config.toml
num_attention_heads = 3
intermediate_size = 1024
hidden_act = "swiglu"
norm = "rmsnorm"
norm_eps = 1e-06
rope_fraction = 1.0
init_std_down = 0.0188
optimizer = "soap_variant"
learning_rate = 0.00378
beta1 = 0.95
train_tokens = 355700000
dataset = "wikipedia_en"
Each number is 128 + 24 x the weight over its row's rms, rounded and kept within 0 to 255. Layers, rows and columns count from 0. Numbers have three digits each. The size before them is the row's rms in percent of the matrix's.

# gate: layer 9 MLP gate, 1024x384, rms 0.137, rows 743-782, columns 144-191
# up: layer 9 MLP up, 1024x384, rms 0.145, rows 743-782, columns 144-191
# down: layer 9 MLP down (transposed), 1024x384, rms 0.116, rows 743-782, columns 144-191
gate743 106:159145110124092155149121119121092125083104113126161131124115129130143154141117150155154191111136118138114125170151113148124147094161101107103157
up743 124:094120132170104128135107148127138128128127129153138119112100169123092126106118145124121119133110131153117129114131133124097158123117126141090093
down743 118:156112105131139098109127143133158118169139097125146107128157160127097112112132133115101094120145101156060112122103142081137168167145149148134117
gate744 109:114105130113129110116095145158094103178107103120101136122149107135112126133174166154116143108126158153108158114139158089142100092182106100075127
up744 115:109170138152131119115143111057087133173126156128108166144118099143098104141143126164110109128123125150106135087140130118107089111125142107155141
down744 103:098120151101085114111140106149114104094133116122129147147146147123095155086187133167125120140124115143146134154140132087155129134120113134105137
gate745 094:128137127151146112117109100131135156117097094137151143155151134140146127157120110103142123167114104145085111146106113120115098080116128115108158
up745 103:140074098148108119090134113135147174126102140077135134115129169102144123113127066160153113158089102131162140114100107131104151141148138110119080
down745 100:133111160126133127128092131107148107141116129120110156141152128137139062147124155123137126121127128129152111087130115124104085112090136100115110
gate746 097:132109131193147108134118147108136133115127085121108114151122101133135125124132127127116114079088131101141138156173127095105122130118128152130143
up746 099:106135115115133129089122129105140094136165134152149084107187118142180125101159108134148115146132143151117141153147126126120135122093133116088112
down746 101:153123119144096192112148096119119086123130152153113110116162138118144138111117123168079086112138127161122191132147121114136135120135120119143129
gate747 093:177112129124132123135123127160160133145153112095099124127131119153116111135092083124100157117122142134149123156125130083140128144109134112135127
up747 094:098164121143139151086096134123138107100158134150168167165136105133135154160122162138086145099137096129126152129113096122128148153119134148144132
down747 092:134118101168103111149142168143154094110108110131144080113104125140123157105115141141171126082151110103155123181107150191119106115114098145094140
gate748 105:125139118124144113134176129149126133096124140166118128119113128134146140110154110148150179149121127140150131138148087169146128123139149103130149
up748 104:132133142159144136144125117130116151099170107120116145140087136124116148139138160103095138126126102105141114117087163123135154148142105110157123
down748 106:134145142159098121138149113145116116126132118157149165119171100129095105138144165136116135113096112109129105126114157132132144104169140170112150
gate749 101:120121131132125149142150116159134101164105136154134097150102129133106112123149097125126154093131154160138125129140112167152097142158131128140122
up749 098:139126141151114162133129159140161137071114090127181086182102133126138179121094134145138144127135138110121121140159142130168134140141118168146142
down749 096:124078128157098127117149098121161134145106141104099097118115132143076196115142094149106105099125081153134156131155140136121119104117093142133127
gate750 097:159108105123112163144138115140147124094118144145113182142103081116112110214115147097104143123103125097130116145138102161116086119143132169162133
up750 096:116178093135079116122140071158097135133100134143140099132150148169121134133083127121135120113144074151136114165098135151135131130110149097091145
down750 095:128145113114160121151115153134110152133197168069099121160100140112177142192096121114150098105136124104128117100142127117112136123119123142145131
gate751 097:155099125137137125120125123139168108126136113119143174093115159146122112098132113130118133099129125144107104133104125166139115110113096106126126
up751 096:118092114127146105101116150150115147103143124092114092093140141145140110112109091164097154087110141132118165086156121122113130102151123122147137
down751 101:156118148187134123165140120163133077105145115174120143120145129102140130117130134156143127102096180145111154087141125148108104116123127092118182
gate752 096:129118156124122121086127126163131153075161165098151126123105145113102137125107114104156121163147158167155118129149125117105117125134144132113174
up752 096:139155164128171105095111137126092135099117145115163120137153114123107125083129120164131089121088125114107119128135151111178089146132081129173150
down752 102:125162132093114094108103155127133154108173109094115133120138141124134136105116148140107120137164116135123096139148119116177158132132116126117152
gate753 098:076095164123110116141102138133134103110116145129118141127112116106098180114127166140110123087141084113151164122113089146154141100143146137132120
up753 100:111164130121121125137173080130099124123126082131123177115108133166129158161139118182159135141130145143162135112168124131146129154127160107123122
down753 096:062129116094150143161106085104148123137153134118103140097118126151119102100119123147137152113130106149104150128088119131128123138117141137154139
gate754 100:147130135160135132141125115149088082139099135148115132149155175124103133133117088145153115143117172138161173146117098105151132148166125137081131
up754 099:126123166139129115157132170166134148101110162179091146140143142128117131131127118164120132141137100110129109150159159162138149134188141103122144
down754 100:184137119114078147158186119142164111186135134112176134107129136114157116122138136158138118121153132145111153137116096139146141147120131082146109
gate755 098:145160161094134121155147140164190158141139138144118113164107144109134118106132131174145081131110143154133140106113100116093080097128094163157140
up755 101:107122117140118130142083101122148137119158130102122133178125153119151095139110104127097132090095103168188142122119121133158167134123141195129126
down755 099:080099123107154129170141127114123117161169129163124110104148085132092116141142142162121093133139112096136113119128125106119117158157133167121139
gate756 093:162112145130106127147145158103122136143170164100147126122143090114102147166124126128097117115107139138148103117138122124119094080155167132143078
up756 097:130094165159141101077137148062067144117124102161137154157112113089121134150137120094158136117084069152109130106121128123158101089090119109131123
down756 098:106163140156127143160157158159117159122132099141050111109131161070163134097142088168132109147114171107102144156117074094108150120124140127114117
gate757 100:151116104107083098110129159115129077131136105131080154123153170133122122150153136118165100129098118129134127157166170157117098159168098165135166
up757 096:148101099138122076149151147151147130132103138116141116110110115079130111079107144132147080122141127155125119128124146103155093113106137158116132
down757 103:130123121150091106089188123084102125130108128143118132152152141124122134133139159160079149127107129100087141132126059106104108109125131131127127
gate758 098:091157128157137123128113138104121108126152110108122126116141141117136110154092156131144112099111171174163129148119135156101147128102115101089152
up758 095:149136156123115098148126158141093178127148133184124095192116128129132151137086164138100129096136133137152089134130130100114159118105125166105148
down758 097:096093117149167125146134148123120151129100125112115131123143106152122146119108119135136144174098141119117140129125086125096128097076157112141128
gate759 092:130178105140145119105120110148111157125094111148158139101155106165138129105154093135117094121138128152149125194121148139122140094122094137165124
up759 097:088085158142118121115131079160138078155110130125144148151141124125108117171143172131150124130134130161143103104130115142103137082121124136103143
down759 097:098135152148089107137143179112122129159132099137171166093135146108134121111126111116121111128127103093077111136134143124143147100138114113126157
gate760 094:141128148107079177138124093112114132098096135125152097136118131132144080095162112143111096115121119179150131121184115109146109159124115135090150
up760 099:091154146166107138134067140106147155086140148132119123130137048143143136105129085083137123122107134107115142135159117136138138157158132107112128
down760 102:133108145120130112146178103137109148121114128134131126116164113095120146096119096143100121093131166148153163104114137130157098119062125108116119
gate761 099:123167167132130124118121133120158144051146153105128103138144137131135132116137121158127138128070137157150152134126156116187114099113134112120143
up761 095:143159146127152151098097119122171125093152169136147132135148130106140141101126097146125092149107109155116099123151093141168121123088112114125162
down761 096:152174113102154146139123159134112095143096106132100126158092106111145149151103123177115166119149107142103092094114103081152132110112105098120144
gate762 097:141114139104110128118164151135130091072176134112158162120162115128150157130150112146131101123103152159148145166089156135140127110124133145144151
up762 101:099152148140161145131155128145142104111146094131123174145128129158156100099174140162130142146115110129111122157117109184171086093077116150121102
down762 100:140098114116146121126147140128134113119110102116147185148142129063133092125137134086124135183125135151161128128170161117114143116119103114115135
gate763 106:160119109136132153091134136138142108115143140118094120149154125156138157108147143082156119078131107118149185154104110123171204116136130088130142
up763 108:137100090138137119080123112140138108133133131121105170112099131142126118151112119086154180135091109113115165111112135153146177152118131118144134
down763 107:073137176089144153120133136091169129098139133110119137108103160136137128136125119135135180129105092156109130164117135144146161099109138123124117
gate764 100:159130151123102132119111069131080099115153113139119131121107143104108121105171156133142119132134117115163111120123133127139112115142149139114157
up764 097:112096122137133119075134149153132141129110118153089157138148117090133128105114089130118119157133106139109111115142104142146113067119122152121098
down764 098:142131117144113131125153076125080173111147136130142097107120118115146157129137118113101129076171145082137131126114131131152128107112161077133117
gate765 104:101124114189128150096095102105098070120133143139129133128116093091146116121074141118156104114109142113127153138142103141135111146141132098145169
up765 108:131136115068085134124154155155108157134125106128123164148145161132126123182157123097122116114155131120106112110137171115143120132149111174151103
down765 103:122117091136123147127162110134145157101133139103124110131149125122103077157108104053134105159127149138147146147143108131121182138105095133141118
gate766 101:163122150144112123168158121166136135198089104130105132070088107094112093112157123098164070160143116124074151118155128126128114137117115122094138
up766 101:144161151143117130153173113134136115126147141113109106148146186138178146088151105088136097152122102121127097120121099142147156128120143147131119
down766 106:115119154114143077141093144101134124153140144112147156132170107128125146148113128130137088171110048132092107132138130107139201149161112141139155
gate767 104:158078158154111125119111096159177113117145138113128113130146113126134117134190127091141085153103105149119125105098108142165119102120137138162155
up767 106:124133203075115166121158120130124141136114105106130105116155093120124141181193121096141110172096130144133130139122091104143133149105142116120124
down767 108:142132092088127142130093125103120153167169099121119108117124087125171138108179143130106141136093124146143153102145162122084144130150147164124137
gate768 101:151135146178101123120162121123136111144138149168138161093128151146136105117145161126168148142135125151124150125099155080128094147142120118122157
up768 094:085134126159136067135141092108109146139152126093139136088121152149143129124120113201134133104114131072144112160115176159113122120113098139095128
down768 103:162120131131158117126111157108148149134121116105124135117156132157139131149118133142125068167120108119131143109110084131122149121131109099166144
gate769 090:164131168105124159111130122103086147092149087114096076117125131124130166138106115117127096129132119126182129124168108148162136130194124182115158
up769 090:117140107131165137117113143118132171136119103129126169121156128136115079114145136141100163143099157163094141148112143128125162123120138099125109
down769 091:112145157126095166096117118128140137107107148095127118149139148099157113144110133104158131154108109112194107115099128127125151152093120135105068
gate770 096:117144131096100099130175179113131121144102134114164087082103159143138158129143117098137124131113106126094139137130092110162124121107102088111127
up770 098:143156084147127165120117126117140147118120157125089102121131153125136103114145138129163129126067102127168078143119125141120141153147108125148149
down770 099:112091115158104113124103106127125137128126140133106195115124116103122134121144101135155152099099126138137106078132114155097118081126148182120148
gate771 100:090104110116146101102133119076169106121126132122116139138107135121113130156120132125156109112100128130127131148161115174099122083136102129137151
up771 103:104124120107154085112133133089151089159138137183147138137124129167143151120127128153117114137120100115174117166144141093099106056101131147146145
down771 101:118149129112128143130114136091170106109107126155131109134142114164143120154155146195139167139139166165119107140106106102089158085086150122108120
gate772 106:118173148149081132120097154115106071171118117112094128143135144130130118141146105127143183127113135101157078099074109094081094128158133103122107
up772 107:115164094124151133134147129158128145100126116136144079101091172155129110140178119141086168168148121139124118114158126124146113127127130131137133
down772 106:150120093148114150159099105132123110118151154112141114133139111173179125105111127149104156139125094098123083134115115176076086130106142148165111
gate773 105:107144155128102113165166137100154142139152118107131179173101145158141114149110128062119119102135117142149131144154100154089081127110106128077098
up773 102:121112146170098133098093140118124112135109107128142104141122099146147102122092142118112138121141120140126116130146119144114148124139134131187154
down773 104:136139163132140114148102161136119180131126115147143129180157141114136114132152098103088112150125096107152095130143142141128084133143119109130096
gate774 103:120143152134076123094139140120128113148123126108133120124138127120134130099091092154148142180130161137107121092132111137112161155100137134151150
up774 105:171079083173136139114158086090091177138132106103114102136107121103135105118139123146145126098126152109137164142103098139141138131120141140124155
down774 101:097083137113129093135142097118112156110122122127110118112115127099079152116134123119159156095124136126136186064148171118140139163135164148140119
gate775 101:155106148154132132097149112130141127131162129108128112143156095137155150115118086095133124151106118131112107089135099120141132109120126106138145
up775 099:134115133120115128153103128126117129121123157130074143119135137106121102148144183111109118126103148118127138154104175175090113135111152150139116
down775 096:111140104149147126095173121132140117104171138120103105127171105143120134090111132084113137162142114124145093084115137119115133093102121125128091
gate776 097:115166127141098130117156128108122120125111144147130132141165137153118169154136147110128125098171162140089149143136113128092127135132074113119097
up776 100:104127136111140165125126112124143152139172090081142149145123117146203129193100155143143118115163132136146107073125126120092121168149095103136146
down776 100:142110143122139109106074108173148120121127106121107145131103117150180180141151146148104161161142193112121161151129095159164111119139105122143172
gate777 101:159155146155122110103175122133134131104130104132098125121186154093110169124109149119136114148129110137131151142103124116117068120124122107141127
up777 107:126154160168148126136143147070087116153161161119122165109146126128140161179132127118164147104111173170167143123117107160134143167154115120161112
down777 106:181110139112133113131136163155125084121136139116127181128127142112165124094150138114146131151103162127153103116153118140142122166155131183133160
gate778 098:143112121151096131137143096166104140122140103144111130109161134156140144103148109124154100144140102095101136156111131121134132133147130168123155
up778 101:083121131090129114134175119155130109138161111101137121149096133097099109153171135153140073121089062132145153156171137140148169126101155131125118
down778 100:144139213137075110141156163165128135089121152165101139097138128113159136114114114152140095132171137129102146097143150123129150139108141170116174
gate779 096:122098083137093089122183136086116119161103143129113157176079145123170108117131118144124095080144095124099196150144089137146144119163164102164070
up779 100:131121178104111157116087144132093143110135096123108118144158129142170161119119116153144133102117146098071109126167113127119133111104152126121162
down779 100:119146117111083142119101135123122102097119140135167169101097117103167179128093148126122111126122161128138179125143142100161117143116137114161156
gate780 098:156153156124126146112110122143111119109119150105100140113099077062122147149118126135145121155149183113131115141144141103127121136125106112156153
up780 099:138086154104151131102106152148129116135155121147137101086128167098158071132204175121128115148141124120079160152144178165157087152128159146067073
down780 102:179144089110113116141131139128147144147131098133152131105168147134114137110128107169124065160118147114103110133154170145120106113107114156140167
gate781 100:129091099137142104161108150098165090150158153160130160099123139124134112155155104153122169139123194165159119114185137125110089091176151108121136
up781 106:124102161092116103134107124158148115182131157169109131160130134146103097158130074125131117119139135151166141115150125138103187152128149100128121
down781 105:096125138134103121135146124136101105119098115128133149155150123106163142112137123145126114080154192126160114133119119145094178089103151183122126
gate782 100:100174106138113120117135105149188085107179115127110146136122122109157133074116131102129091134164153148076138079121115147159077111131129125119130
up782 099:088114139117082161084133136101155119089118138139109141120147106125130114114144129111135142136185091144137135090169095133103043150101152096159102
down782 108:140108116109147125128110064159113144135158089145143155097164111122093094169118131162112133180136177099090141056160122111116117132111128139133131